{
  "hidden_act": "swiglu",
  "parallel_block": false,
  "init": "uniform",
  "init_std_o": 0.0,
  "optimizer": "muon",
  "warmup_steps": 200,
  "schedule": "wsd",
  "decay_shape": "cos",
  "batch_tokens": [16384, 32768, 49152],
  "doc_mask": true
}
Each number is 50 + 15 x the weight over its row's rms, rounded and kept within 0 to 99. Layers, rows and columns count from 0. The size before them is the row's rms in percent of the matrix's.

# layer 6 attention output (transposed), 256x256, rms 0.0595, rows 224-255, columns 128-191
111:47 25 45 43 62 29 64 31 45 73 67 38 44 41 40 63 40 61 36 37 98 28 31 72 14 34 49 59 33 39 61 27 52 36 48 57 39 66 53 44 63 50 48 34 58 45 27 33 60 78 38 52 81 50 50 45 46 54 53 41 69 50 44 40
105:70 61 55 60 43 62 49 40 72 47 43 33 53 39 73 68 44 36 41 48 55 43 51 45 45 45 30 37 52 55 47 40 68 35 57 71 41 32 72 39 58 50 48 26 38 63 72 49 40 63 86 37 34 44 30 69 44 89 58 55 62 32 37 54
108:45 71 28 58 43 67 59 48 39 26 57 42 44 48 32 67 66 41 42 67 58 51 44 54 10 49 67 43 54 70 51 49 56 69 80 60 51 69 42 26 41 50 25 77 30 41 59 60 46 33 39 57 42 40 37 53 44 75 32 37 69 52 57 58
107:45 28 48 32 53 22 63 50 37 24 53 54 60 52 64 56 53 60 48 52 16 55 66 21 41 51 52 64 47 61 57 51 46 43 57 65 63 71 55 59 76 43 34 52 34 25 38 54 42 59 44 43 52 56 54 49 56 65 59 57 43 30 80 45
106:53 45 47 46 80 51 38 65 70 24 49 46 42 33 53 43 44 38 42 75 32 50 39 72 61 24 54 52 78 59 25 62 42 25 37 54 54 45 42 60 55 45 59 51 51 38 14 57 69 47 58 42 34 79 54 59 51 48 39 47 55 86 59 56
109:53 60 28 65 51 72 18 41 44 49 71 51 73 39 43 60 77 32 63 74 37 44 27 45 49 29 25 54 42 66 24 59 74 38 55 56 71 32 43 52 55 59 56 59 49 77 51 64 52 47 41 44 44 55 56 69 55 56 54 65 43 21 52 70
111:51 60 59 48 19 52 67 29 46 80 36 63 76 41 35 72 48 57 38 50 47 71 65 23 38 28 55 72 70 47 62 52 04 38 68 54 75 34 47 37 62 61 54 66 34 24 22 26 53 43 50 55 39 45 56 60 46 58 62 68 70 56 33 54
100:31 51 52 46 42 44 30 45 59 55 73 42 26 57 47 35 54 73 46 26 50 22 76 55 33 73 49 34 31 63 71 36 63 49 41 59 40 56 51 53 57 84 72 56 37 38 58 59 52 32 35 54 58 70 52 67 44 62 38 55 54 45 59 39
104:55 44 38 76 61 32 25 35 43 59 54 51 35 61 28 48 49 57 78 28 57 71 48 42 71 29 82 33 42 48 63 46 56 55 66 59 40 79 53 46 45 53 77 49 47 68 56 64 73 55 60 50 57 46 49 56 66 52 27 65 47 61 54 21
104:57 44 52 56 50 63 31 63 51 74 45 34 62 58 69 29 40 64 53 64 60 68 35 37 44 77 58 13 86 53 67 38 47 38 44 73 51 72 76 43 51 69 46 53 55 25 56 70 52 43 24 88 33 45 71 40 55 46 04 42 71 40 51 41
108:37 41 41 55 59 43 52 55 45 55 40 46 64 65 48 24 51 50 41 47 44 56 39 63 14 42 39 66 70 45 55 68 78 54 51 41 64 49 79 56 36 28 44 46 70 56 48 44 31 25 24 44 73 52 52 62 40 81 30 51 44 87 37 56
107:37 66 62 52 61 64 67 49 56 48 77 38 58 69 38 32 23 90 47 68 56 53 49 55 48 80 60 37 75 55 71 48 44 50 67 45 35 47 49 70 44 56 63 52 39 47 40 46 40 62 36 56 64 55 52 41 41 45 58 45 30 57 65 49
104:57 42 38 43 65 37 49 37 47 56 52 57 40 37 42 39 34 89 49 33 44 33 67 31 90 52 43 21 49 55 26 53 56 53 49 51 68 62 97 51 35 40 63 43 54 74 46 48 30 43 46 42 35 34 42 38 47 81 43 62 51 36 39 51
110:26 56 26 31 40 44 58 47 22 53 55 42 51 41 54 26 22 51 49 40 51 68 45 52 45 31 52 39 62 34 49 55 44 40 32 50 43 66 50 66 48 53 50 65 58 53 63 46 28 57 63 30 49 68 66 45 55 41 33 47 36 45 56 45
110:64 65 43 72 56 82 57 30 44 38 54 50 40 63 39 54 56 57 72 48 58 56 47 13 75 31 62 54 45 37 39 40 48 55 45 38 56 57 54 43 72 45 60 42 38 54 65 51 30 46 15 44 36 53 45 44 35 74 19 58 82 77 76 66
113:46 77 59 56 54 57 45 43 42 35 48 43 42 28 54 48 74 68 58 42 46 27 48 63 59 47 58 59 34 34 65 78 60 83 49 49 50 33 42 60 39 69 46 58 42 42 63 43 50 63 51 59 72 37 39 31 24 53 23 50 70 51 48 48
110:42 45 79 26 47 80 47 59 88 51 43 35 71 66 59 51 40 42 44 38 53 49 49 18 66 56 52 34 75 58 58 31 34 45 33 64 43 38 35 50 63 47 33 27 23 62 46 00 64 52 52 68 34 51 45 58 50 31 60 66 35 71 38 43
108:60 59 55 67 44 52 43 49 40 48 56 28 21 17 57 39 34 35 43 35 56 55 70 46 32 31 45 32 50 45 57 67 49 67 48 40 65 41 43 63 48 29 57 46 65 31 41 59 37 38 55 59 22 59 36 58 36 43 35 48 43 51 48 67
105:40 35 51 46 90 40 45 10 40 44 53 52 33 73 79 72 29 48 52 26 61 32 49 62 44 48 74 19 58 49 32 44 43 45 40 28 38 25 70 48 38 58 34 51 56 63 34 43 58 63 29 50 58 40 46 60 80 62 55 74 51 85 42 35
105:73 62 32 75 37 37 31 52 86 32 72 69 52 37 54 28 19 57 41 47 52 77 36 46 64 59 63 56 58 43 67 56 57 36 42 52 44 62 16 52 50 48 44 52 63 46 67 37 36 42 58 35 59 56 60 59 38 50 52 42 52 43 71 51
110:78 34 23 53 45 54 32 52 35 47 50 70 47 50 52 56 52 38 51 22 47 49 32 46 49 54 48 43 35 51 52 83 40 48 41 37 35 50 42 43 37 80 47 66 62 42 70 35 40 60 65 53 45 56 37 48 37 57 36 55 48 41 36 21
107:52 34 64 23 43 56 44 33 38 34 63 47 43 36 40 65 85 38 35 41 40 85 35 62 56 44 59 57 30 47 66 57 43 48 51 32 28 50 53 41 45 49 56 44 58 48 59 41 58 54 64 56 55 42 56 34 65 80 61 40 18 49 48 72
105:48 48 09 38 56 42 57 77 53 43 49 51 55 64 61 66 34 25 54 62 33 65 49 59 68 75 41 55 67 67 44 56 50 45 62 48 71 41 45 61 41 57 58 57 44 38 41 35 44 61 48 12 53 49 78 58 44 50 41 45 59 43 36 58
115:73 47 61 42 74 59 45 42 41 41 57 21 38 55 51 41 60 78 22 50 32 82 62 45 34 20 56 41 49 64 53 49 40 50 56 50 49 36 51 38 52 76 69 49 67 76 47 53 54 64 64 42 58 50 60 43 22 47 68 60 55 67 82 22
110:47 63 50 51 62 48 61 50 50 51 66 77 36 55 56 43 47 73 56 62 50 64 55 29 76 79 63 50 52 69 45 49 66 51 36 51 62 29 62 58 68 45 68 40 49 66 27 64 53 63 45 32 57 32 30 40 56 59 41 73 55 56 36 59
105:66 68 39 77 51 60 52 41 47 63 40 53 41 53 43 62 75 60 53 68 40 54 52 39 68 61 38 54 31 80 71 54 55 20 51 56 36 15 33 55 21 37 72 63 47 43 58 54 40 69 54 66 72 45 53 59 47 70 36 51 58 34 47 34
102:62 71 58 63 41 41 38 41 40 36 47 63 45 53 20 31 23 68 49 61 43 48 41 54 47 43 35 48 59 75 26 33 52 34 63 67 38 40 45 32 57 34 52 69 60 22 68 52 51 57 33 60 43 69 10 44 56 36 42 29 64 56 58 59
107:31 40 50 51 53 62 73 40 62 76 38 61 35 47 58 56 42 51 11 51 77 62 68 47 34 58 44 44 47 52 31 76 50 55 34 38 26 28 41 55 57 50 50 55 48 65 63 53 62 46 37 65 36 28 54 47 68 78 24 40 53 56 40 53
107:34 55 65 49 47 46 37 72 58 51 50 48 30 82 65 61 52 48 77 57 48 31 58 54 29 40 48 36 62 50 30 35 58 52 61 62 41 56 42 67 51 40 27 50 55 62 46 66 48 46 58 23 50 45 92 60 21 49 70 55 36 45 63 25
106:49 76 32 39 46 63 39 48 50 65 63 40 60 72 52 59 39 36 45 65 46 50 53 40 49 56 37 60 55 52 69 79 37 61 28 37 49 43 32 23 83 51 55 49 34 56 46 81 63 23 63 39 49 39 40 63 44 37 64 61 34 58 58 45
108:55 28 57 78 42 41 48 28 48 17 68 35 50 62 65 27 39 57 51 51 53 11 42 65 38 66 60 39 29 55 52 88 42 46 42 52 73 43 61 70 86 32 46 53 51 56 44 56 68 51 48 54 45 36 80 52 33 20 53 37 52 72 66 36
108:55 44 54 43 38 43 55 32 53 62 32 54 63 30 52 41 53 51 62 63 53 41 49 43 49 53 62 54 79 32 71 54 40 54 67 77 37 63 64 33 64 73 37 40 65 52 64 79 53 69 88 51 52 47 70 42 68 46 38 50 89 52 63 31
# layer 6 attention value, 256x256, rms 0.0653, rows 225-255, columns 128-191
109:64 60 39 54 63 57 59 53 56 63 53 61 65 46 47 58 67 59 47 54 45 08 48 56 43 30 54 48 46 58 79 53 45 57 70 43 57 57 59 51 57 55 25 33 44 88 44 14 45 47 44 67 70 55 41 51 62 59 52 50 66 56 85 58
108:10 64 64 53 58 60 49 29 34 37 24 41 48 47 61 45 62 55 21 49 14 63 56 43 32 68 41 48 56 55 49 63 51 48 52 44 43 47 47 40 58 50 44 72 37 47 86 33 49 54 44 52 64 62 60 71 39 44 44 37 59 49 53 51
105:50 55 47 46 41 58 30 38 18 56 44 82 52 72 36 57 24 35 65 41 48 60 47 50 37 35 41 77 26 90 71 60 42 45 69 20 51 45 55 53 49 38 54 44 69 43 41 52 24 62 64 62 43 47 68 48 46 71 51 55 24 24 63 54
111:57 54 83 43 45 41 49 50 47 16 37 52 69 41 39 34 74 42 49 47 42 64 58 62 53 38 42 60 59 77 33 60 57 57 31 43 22 56 56 73 99 35 59 58 62 45 42 53 71 41 33 42 61 60 69 47 59 40 45 51 58 33 52 53
109:57 51 32 80 54 77 37 34 49 42 58 26 26 73 60 43 64 46 74 53 56 31 65 21 60 45 23 51 51 59 21 49 32 87 77 65 75 49 57 52 39 51 44 52 65 53 31 57 54 53 46 39 32 69 51 57 46 50 57 66 32 54 70 51
111:39 80 51 60 46 79 54 56 59 78 49 47 43 58 66 40 58 58 26 42 38 67 70 36 04 55 63 72 43 33 58 38 44 44 63 57 58 41 28 36 50 64 40 58 49 42 25 62 59 47 54 52 48 68 57 39 55 48 67 64 59 39 61 51
104:40 56 59 56 47 70 41 69 44 46 37 43 40 78 54 33 33 48 58 37 34 33 34 64 58 56 59 47 44 39 32 27 39 67 25 62 36 77 77 64 72 36 36 40 31 58 82 57 62 81 55 65 67 72 61 68 33 60 52 55 61 55 43 49
105:48 50 39 70 30 76 48 39 41 40 41 17 53 28 43 63 26 75 68 36 37 56 47 40 35 80 60 15 26 42 62 80 43 27 44 54 52 28 65 40 47 66 75 33 63 81 44 49 75 71 41 40 61 60 47 29 69 40 21 54 35 62 41 49
104:70 45 52 32 41 30 48 65 41 62 65 40 45 26 60 40 47 61 73 63 46 45 23 34 40 60 43 45 40 61 41 52 69 42 29 28 58 49 93 46 52 62 39 59 40 37 41 51 46 48 30 51 48 60 37 32 48 46 33 50 58 21 67 56
108:55 49 50 29 70 46 77 52 33 44 38 69 57 55 55 48 47 58 48 66 83 45 63 52 51 69 64 51 68 44 84 58 80 81 55 30 55 81 65 46 44 32 54 69 71 45 46 48 51 46 48 50 57 33 54 47 40 44 29 37 49 70 60 78
105:43 43 48 54 53 70 58 48 77 55 46 68 39 58 58 49 53 46 92 69 55 55 73 80 35 71 27 46 58 76 58 71 19 17 52 52 42 32 72 52 66 49 57 56 81 55 60 40 32 46 60 54 50 52 32 36 55 25 56 53 59 70 69 67
107:89 37 52 54 63 32 40 46 95 49 25 51 38 43 47 39 36 45 65 56 47 33 73 37 69 69 59 47 28 55 61 46 43 62 58 52 56 53 70 45 52 73 49 46 63 55 59 72 43 34 40 62 29 27 51 68 43 48 62 41 82 26 43 44
109:52 48 49 58 37 34 63 46 41 36 79 20 88 53 62 32 41 44 24 68 56 64 47 48 56 38 38 41 30 46 33 55 47 71 55 52 88 67 49 53 39 35 34 52 53 49 60 66 29 39 32 68 28 54 39 38 54 35 30 39 49 56 63 32
115:58 47 42 33 57 62 45 79 21 49 51 38 49 39 28 13 72 41 77 68 49 62 38 49 55 44 51 46 41 85 38 57 59 25 68 52 64 27 58 59 59 58 66 54 46 77 74 63 46 39 52 34 52 41 46 32 33 61 63 32 59 50 60 49
115:55 70 57 51 31 20 21 78 47 26 49 45 55 22 48 58 51 76 74 14 24 30 41 50 51 83 67 38 49 32 39 79 42 72 49 53 49 33 45 66 41 70 60 70 44 50 52 52 47 46 48 51 59 37 14 37 18 52 60 59 62 53 39 52
110:56 52 67 18 58 78 71 54 81 35 73 60 36 55 57 82 72 52 28 42 54 46 53 58 64 49 52 23 66 56 61 45 37 45 55 30 42 54 53 22 51 51 18 63 60 68 50 56 52 42 39 43 49 59 39 44 47 39 42 80 40 36 44 23
107:54 96 59 32 50 40 46 37 52 46 55 30 63 44 66 66 37 28 54 43 38 60 42 44 52 51 60 30 44 55 63 69 39 51 55 33 69 34 53 68 50 32 42 45 35 35 57 56 36 50 61 33 48 46 39 61 26 44 29 53 45 58 11 67
104:58 41 52 45 55 53 51 58 17 42 24 50 52 82 43 62 46 68 57 46 26 21 16 56 72 44 68 34 64 66 53 39 64 48 56 61 76 09 52 42 48 30 45 59 59 58 23 46 48 45 54 30 46 48 59 46 65 45 35 49 73 30 43 70
110:53 53 28 57 48 83 53 48 47 47 65 34 50 34 61 35 25 62 65 67 54 59 24 46 27 33 49 56 63 52 64 48 57 41 21 58 50 61 46 63 13 33 49 48 60 52 59 30 37 61 47 19 31 24 38 50 49 39 41 34 48 36 64 56
112:44 52 45 30 54 50 04 56 55 49 42 45 64 23 60 49 60 57 60 29 63 34 19 47 50 45 32 52 66 55 48 50 49 71 41 53 33 51 43 30 53 49 43 44 60 42 78 47 44 42 54 57 46 58 35 53 57 34 64 54 40 58 46 53
108:62 40 62 59 49 49 40 35 52 36 40 37 52 41 25 50 46 36 43 54 52 58 47 54 61 17 47 57 63 27 61 40 39 40 37 35 36 43 52 31 63 67 56 46 34 26 41 38 48 63 50 61 55 69 44 45 35 76 67 39 34 51 74 32
108:85 39 28 36 79 48 62 72 21 50 55 52 44 58 54 47 57 45 46 42 65 26 63 50 47 52 13 76 57 80 36 82 43 66 60 28 50 45 69 46 35 35 55 51 79 39 62 15 51 50 48 49 49 51 37 44 48 68 58 57 42 47 29 35
114:34 55 59 38 69 53 37 48 41 40 41 21 51 37 44 44 42 40 39 34 78 41 62 68 45 56 48 15 50 27 57 48 52 42 55 16 40 25 28 51 56 53 63 38 44 67 41 51 52 42 55 46 54 41 66 36 21 37 74 48 53 30 48 72
113:46 59 32 70 55 42 71 56 54 51 51 86 47 34 25 42 11 75 45 89 75 45 66 45 73 59 31 45 63 78 47 45 34 29 62 41 74 53 35 33 55 49 43 50 33 56 63 37 61 50 49 42 57 37 29 54 68 36 43 60 33 42 42 44
105:52 49 47 61 46 35 53 53 40 48 51 28 50 41 61 50 75 62 78 46 38 64 40 41 81 55 53 70 49 59 35 31 56 36 51 69 52 25 33 50 26 09 57 28 42 68 54 82 44 57 10 58 56 19 51 44 69 49 48 23 48 33 61 37
108:31 28 85 67 53 70 47 59 76 46 32 55 36 51 52 51 10 40 62 44 38 31 84 55 31 35 40 59 70 64 16 66 65 15 66 87 50 68 68 48 54 42 47 68 44 54 50 34 57 48 33 45 51 34 40 46 57 57 13 56 56 46 63 65
115:35 40 33 44 66 62 62 38 45 35 36 41 31 60 54 51 21 57 38 65 71 18 81 53 51 59 46 22 60 61 61 63 55 53 41 25 61 41 37 25 43 41 50 54 53 61 48 43 57 44 27 28 56 30 66 34 48 77 53 47 35 14 23 73
109:52 46 46 55 49 54 54 30 54 32 60 35 55 71 59 70 55 38 44 58 52 41 71 61 59 49 31 73 52 26 45 54 63 35 80 52 06 41 46 74 69 72 26 50 56 17 55 47 26 63 58 41 69 60 49 41 22 59 59 46 84 53 45 42
108:47 80 44 52 52 38 46 63 41 58 72 38 74 80 40 55 45 40 37 61 37 17 55 42 56 30 71 69 48 41 70 87 38 58 32 54 55 34 29 34 41 23 63 69 48 67 49 50 58 32 52 64 33 48 47 46 29 55 69 40 29 43 62 69
108:54 62 53 35 49 48 49 48 31 57 45 31 56 55 79 37 50 37 45 71 66 63 34 51 43 48 68 63 34 40 38 74 36 37 31 54 48 68 52 46 81 33 32 71 53 55 05 76 64 76 56 20 65 24 51 57 48 44 48 62 35 61 41 57
110:68 33 52 41 56 39 78 30 64 38 48 28 59 31 58 22 35 48 57 74 67 42 44 18 55 50 37 51 52 49 73 78 60 62 49 70 45 52 52 62 53 78 32 59 42 55 53 52 38 72 72 40 40 55 48 52 76 62 50 63 53 22 45 75
# layer 6 MLP gate, 704x256, rms 0.0751, rows 0-15, columns 128-191
095:60 53 32 62 61 49 32 61 59 40 45 45 76 54 70 41 38 01 83 48 26 19 35 35 53 48 37 50 69 54 49 56 55 52 50 58 45 76 59 46 43 64 40 37 45 49 69 39 57 81 66 67 59 61 43 46 42 60 44 35 66 62 44 53
094:46 44 54 43 53 39 60 43 55 44 43 53 28 42 56 77 40 52 76 52 53 64 45 44 60 41 53 40 61 49 41 44 45 39 33 51 28 25 66 32 55 38 87 77 56 55 45 55 48 46 36 65 63 45 28 37 39 51 28 40 46 51 45 63
100:51 79 38 57 75 56 28 32 33 71 53 41 41 46 36 15 56 34 71 69 59 50 52 36 58 73 76 30 79 46 14 84 37 52 55 56 43 38 76 36 60 27 34 18 50 21 46 46 62 90 44 44 54 42 35 32 40 44 44 51 59 69 38 53
093:60 39 40 50 31 30 27 44 22 30 51 65 48 47 75 36 25 55 30 52 04 69 53 09 24 40 53 48 73 37 49 49 63 00 62 34 52 47 60 50 45 73 59 21 43 48 10 45 67 33 65 42 53 58 51 30 65 45 61 53 69 47 66 45
098:61 23 37 54 56 66 38 28 41 55 49 16 27 38 59 51 50 42 53 31 45 44 42 31 33 48 54 48 55 52 29 63 62 63 45 65 36 47 47 58 10 49 42 64 60 07 20 61 54 42 34 45 84 52 40 70 55 38 14 32 72 38 61 41
099:38 66 29 30 44 70 58 45 43 48 63 59 31 36 60 53 40 81 20 45 52 60 54 39 41 51 47 70 57 59 32 42 28 66 30 67 36 37 58 30 56 54 61 65 64 32 52 60 45 65 60 49 34 67 67 46 69 72 63 63 47 22 52 56
106:17 61 49 69 46 44 40 50 52 57 44 51 30 44 42 20 53 66 32 27 25 56 57 43 66 60 66 62 44 46 43 28 59 72 53 23 49 26 73 52 26 47 44 53 51 63 29 49 37 56 48 43 61 51 68 50 27 62 26 35 40 46 34 52
104:63 54 64 30 40 16 68 23 56 49 33 58 35 48 61 73 55 65 46 77 61 59 58 50 55 60 55 60 62 36 31 44 44 31 47 38 45 47 51 54 22 56 45 26 45 39 40 81 59 61 29 67 54 41 59 57 40 55 50 66 64 55 62 75
096:56 51 51 52 60 40 76 32 31 67 56 64 24 39 46 74 11 75 23 23 63 28 78 39 48 43 58 50 46 69 47 48 33 63 55 42 42 19 66 50 16 69 39 38 44 55 31 59 62 36 25 30 44 41 46 63 59 41 60 39 75 39 37 18
102:65 48 26 52 70 37 27 36 46 37 55 46 62 18 41 67 57 80 50 81 36 61 69 57 54 44 49 72 42 46 56 48 53 58 51 65 50 47 54 65 42 50 57 66 35 37 36 43 61 33 70 47 50 34 49 60 57 35 53 52 28 39 50 49
094:35 64 55 52 58 34 52 19 38 55 40 82 72 47 61 88 60 26 62 56 45 35 40 57 37 47 59 50 57 52 40 38 38 45 35 36 42 32 61 52 30 42 72 58 47 51 66 99 46 35 49 48 40 53 31 50 65 54 28 71 49 62 28 62
102:54 30 78 31 54 34 81 23 37 43 64 66 50 47 36 50 24 52 53 60 53 64 58 74 65 67 71 61 49 49 55 61 15 51 22 66 50 39 50 63 57 70 48 49 34 69 68 33 63 42 38 45 67 52 70 62 19 25 70 69 36 53 68 48
112:49 56 60 49 53 67 56 10 31 39 92 71 33 62 45 38 49 41 45 44 34 58 12 50 65 62 49 60 73 25 58 69 56 62 55 58 44 34 12 63 42 52 38 40 21 35 55 43 42 65 49 38 56 37 30 07 40 35 65 76 79 64 48 24
101:58 53 53 40 68 89 44 35 53 25 63 54 47 47 44 58 60 44 45 39 64 56 67 35 41 63 40 41 43 67 35 45 43 64 92 32 74 63 51 32 45 62 44 37 29 46 88 69 44 31 18 24 22 50 56 38 43 32 52 70 54 34 38 41
096:68 37 43 41 61 53 34 65 45 62 36 61 38 24 60 68 31 43 72 47 47 50 66 30 57 60 58 51 62 15 59 40 52 56 55 36 48 37 37 64 75 71 50 77 62 41 60 21 32 50 55 42 39 27 71 23 68 48 57 32 64 56 56 59
101:53 37 32 40 24 48 51 55 69 50 66 51 25 51 61 37 53 39 39 55 78 35 76 37 56 57 56 75 29 20 60 39 81 39 54 60 71 58 62 83 39 55 46 72 56 21 41 57 61 37 48 28 48 59 84 71 58 59 49 42 52 67 71 40
# layer 6 MLP up, 704x256, rms 0.0729, rows 0-14, columns 128-191
095:26 46 76 59 56 78 41 54 72 49 23 70 65 41 45 35 33 42 47 51 33 44 66 48 57 57 41 53 73 38 54 43 37 20 35 35 36 79 54 26 44 35 63 51 43 51 40 53 55 43 81 97 50 72 63 39 41 67 67 28 43 41 55 39
095:53 40 52 38 37 47 74 22 50 48 68 44 53 33 48 14 44 37 46 34 59 46 46 70 37 53 71 55 31 58 52 40 53 39 49 68 62 59 82 67 56 55 54 27 28 52 57 63 42 74 79 66 26 78 61 41 80 54 36 61 45 51 55 28
100:49 54 27 45 40 67 54 56 56 84 48 61 41 64 51 28 43 23 47 54 23 28 38 54 40 50 68 72 54 63 50 78 45 77 34 22 48 40 18 33 38 77 52 21 45 61 22 51 51 54 57 86 62 59 52 42 59 48 36 44 47 52 43 29
104:40 46 52 61 43 55 42 68 36 55 69 35 55 57 68 43 53 50 49 64 53 49 59 72 49 79 58 88 68 31 73 26 57 38 35 61 49 64 67 68 49 72 47 48 65 70 49 36 55 96 41 27 31 46 46 58 52 49 54 49 63 38 64 43
100:83 55 74 60 60 40 71 54 56 42 48 53 59 60 37 51 56 63 35 65 50 69 54 43 45 36 65 54 52 53 80 71 65 58 68 27 69 54 31 32 63 99 67 49 39 81 62 73 52 32 59 56 42 67 49 80 59 63 65 55 69 22 51 61
097:52 43 69 72 38 54 28 35 25 69 37 67 41 56 51 42 55 47 37 68 42 62 16 42 45 34 32 45 70 58 61 37 35 60 68 65 61 46 31 70 35 58 57 39 32 28 75 56 50 50 31 80 65 31 39 44 06 34 38 39 35 60 61 52
105:42 63 50 49 24 79 35 84 74 71 43 46 31 53 31 27 46 43 49 51 59 71 54 67 69 41 46 44 58 41 52 51 42 38 22 47 49 53 83 39 66 42 59 25 62 31 31 60 47 44 31 51 43 50 43 61 72 53 52 62 52 64 38 34
102:55 52 57 47 35 72 37 27 49 57 36 66 83 65 85 48 77 65 71 51 52 22 60 60 35 53 48 53 80 30 54 35 45 52 24 60 57 48 47 55 65 53 49 26 56 27 26 62 70 68 41 44 78 42 33 53 35 59 55 37 64 44 47 46
098:50 24 69 55 38 69 84 57 40 40 35 69 40 36 51 17 44 69 39 52 42 65 47 22 33 77 49 53 17 48 40 90 47 81 63 58 45 55 66 54 56 41 52 44 46 39 47 44 61 50 34 64 54 52 56 59 60 28 32 46 62 42 31 51
104:39 51 18 57 56 60 65 44 36 12 62 39 48 29 59 49 49 62 77 50 62 86 88 65 71 44 62 42 40 67 00 47 58 50 43 54 23 44 39 58 29 36 29 63 71 34 46 36 32 38 43 31 37 26 35 40 31 77 50 19 43 62 51 51
098:54 35 49 85 48 40 54 55 56 38 54 46 34 76 55 30 72 52 51 55 32 39 37 30 56 39 54 54 48 65 67 41 69 28 32 29 40 72 46 65 57 62 34 62 47 46 46 77 72 53 36 40 37 18 65 57 44 53 61 21 40 34 58 35
099:32 39 51 44 49 32 37 71 64 50 30 44 52 49 50 58 50 50 42 49 25 74 57 53 62 35 34 59 45 39 46 47 46 51 65 67 05 50 48 28 68 36 49 36 48 43 45 29 64 47 49 45 55 48 46 70 58 41 60 42 49 51 69 50
105:36 45 60 42 41 31 84 42 67 45 26 43 58 48 24 71 32 30 43 46 45 21 59 43 46 47 56 56 39 81 55 43 59 68 65 47 67 72 76 49 61 77 53 75 54 70 45 50 56 36 64 62 37 49 68 65 69 35 18 37 64 41 43 52
100:33 62 54 28 52 50 62 40 59 77 50 51 61 63 47 36 83 49 74 58 35 30 42 57 67 32 55 39 57 38 54 80 36 90 71 26 39 52 34 26 45 92 50 55 47 48 40 46 48 54 55 53 46 71 00 50 51 47 61 17 50 60 32 34
096:48 60 34 59 32 43 74 66 38 63 57 60 39 85 53 40 44 56 47 71 34 24 77 42 45 46 59 51 22 36 19 49 46 44 60 59 38 36 41 47 33 20 64 65 42 58 46 51 77 68 67 37 34 53 54 57 27 56 39 78 47 75 44 34
# layer 6 MLP down (transposed), 704x256, rms 0.102, rows 0-14, columns 128-191
095:09 39 38 45 47 77 40 36 76 67 61 68 61 53 60 37 65 57 37 50 65 52 80 52 82 39 60 61 57 47 81 90 34 40 54 43 26 56 47 21 43 71 28 62 49 65 62 64 40 37 42 67 53 53 44 07 58 64 98 58 55 50 47 54
092:73 44 71 99 48 28 69 68 49 67 50 29 34 55 60 54 31 59 51 32 33 29 43 39 48 42 22 29 74 69 31 56 51 32 38 45 47 54 37 56 27 56 39 34 55 41 60 63 76 48 24 37 51 64 36 50 51 35 49 78 30 75 43 43
098:61 40 49 57 75 55 57 42 48 59 39 81 56 77 43 21 52 15 43 57 46 53 55 40 47 53 65 69 62 58 38 66 40 20 37 25 40 43 35 31 49 89 18 54 63 52 40 61 39 23 48 58 65 53 60 60 39 29 61 51 55 40 99 64
100:63 61 24 57 47 49 63 68 43 63 63 63 36 20 94 40 61 53 37 54 37 66 29 60 31 24 28 61 69 37 48 21 38 18 58 42 36 55 56 26 33 47 44 34 46 35 65 44 33 39 80 43 21 58 56 61 61 63 42 56 59 44 45 71
092:10 39 81 55 51 60 33 47 59 50 47 50 36 60 26 52 41 70 59 57 71 64 34 51 36 54 35 47 42 30 69 23 75 59 49 49 64 47 39 66 48 56 58 53 52 41 60 54 42 25 58 76 28 44 26 49 57 63 38 65 61 42 30 70
101:23 24 45 45 29 54 40 55 34 40 47 55 29 37 58 40 36 23 57 38 53 32 67 46 75 44 87 62 24 50 52 57 61 43 79 61 62 48 58 63 54 44 82 54 67 33 75 64 23 32 40 46 83 37 48 51 59 68 59 31 39 78 50 63
106:52 38 46 26 53 59 37 66 64 62 52 36 91 29 33 57 66 43 31 49 59 59 41 46 46 60 44 48 54 41 47 79 38 67 68 47 52 65 46 37 43 51 59 46 39 37 32 42 20 40 34 39 32 55 34 64 69 55 75 52 41 61 43 49
103:82 58 41 45 28 57 53 18 49 50 43 37 37 40 53 49 74 65 37 46 47 56 67 36 46 50 42 56 51 42 66 38 55 48 62 50 49 37 26 33 70 51 49 28 36 34 59 37 32 37 49 47 45 72 16 63 35 42 31 41 66 53 33 55
099:94 57 63 33 42 36 56 46 30 51 49 68 79 33 64 53 17 54 42 62 51 49 46 61 63 47 52 58 43 54 19 39 45 24 65 36 43 39 50 55 39 40 36 70 37 44 49 52 18 41 53 71 33 53 63 81 49 41 50 39 59 55 50 31
103:27 63 32 30 63 71 85 51 17 25 63 54 70 35 57 60 22 46 67 55 51 56 57 73 50 44 48 35 36 54 51 37 54 71 35 50 49 56 71 53 69 37 39 77 39 63 51 73 41 36 72 61 48 24 38 27 57 57 85 11 57 74 64 61
094:69 57 47 46 53 58 33 62 51 58 67 56 57 43 47 49 32 40 66 35 33 46 71 21 49 53 36 61 18 32 39 31 52 69 65 52 79 64 37 66 53 42 55 66 63 83 39 28 77 42 66 38 36 43 70 61 63 62 50 55 52 64 71 40
102:52 50 49 35 33 63 38 69 44 41 38 40 48 73 62 81 51 52 43 47 43 76 25 53 91 54 58 49 64 47 57 60 39 75 38 95 64 35 57 71 35 56 33 39 85 62 46 52 35 36 53 62 74 48 41 76 45 65 70 65 46 58 81 09
102:47 60 53 56 67 27 47 40 42 32 37 43 47 24 52 47 54 57 60 37 45 33 27 54 37 86 55 29 48 35 54 55 63 72 44 59 52 40 62 65 57 51 39 34 46 47 42 51 32 78 65 44 38 62 52 44 54 35 45 61 61 42 36 48
097:54 29 41 81 52 45 34 50 50 41 34 38 55 48 47 67 35 43 58 60 32 11 47 59 67 59 39 48 84 77 50 62 53 39 43 52 54 43 43 65 35 49 43 63 31 47 67 48 43 49 96 73 66 76 50 49 65 46 83 38 17 40 51 28
097:56 52 28 39 57 48 62 72 33 36 26 68 68 63 48 69 13 30 76 44 45 39 68 26 64 63 88 68 43 56 63 66 50 15 27 39 77 42 64 59 66 50 71 47 68 51 40 60 64 51 34 29 61 26 54 54 56 64 53 69 60 29 76 38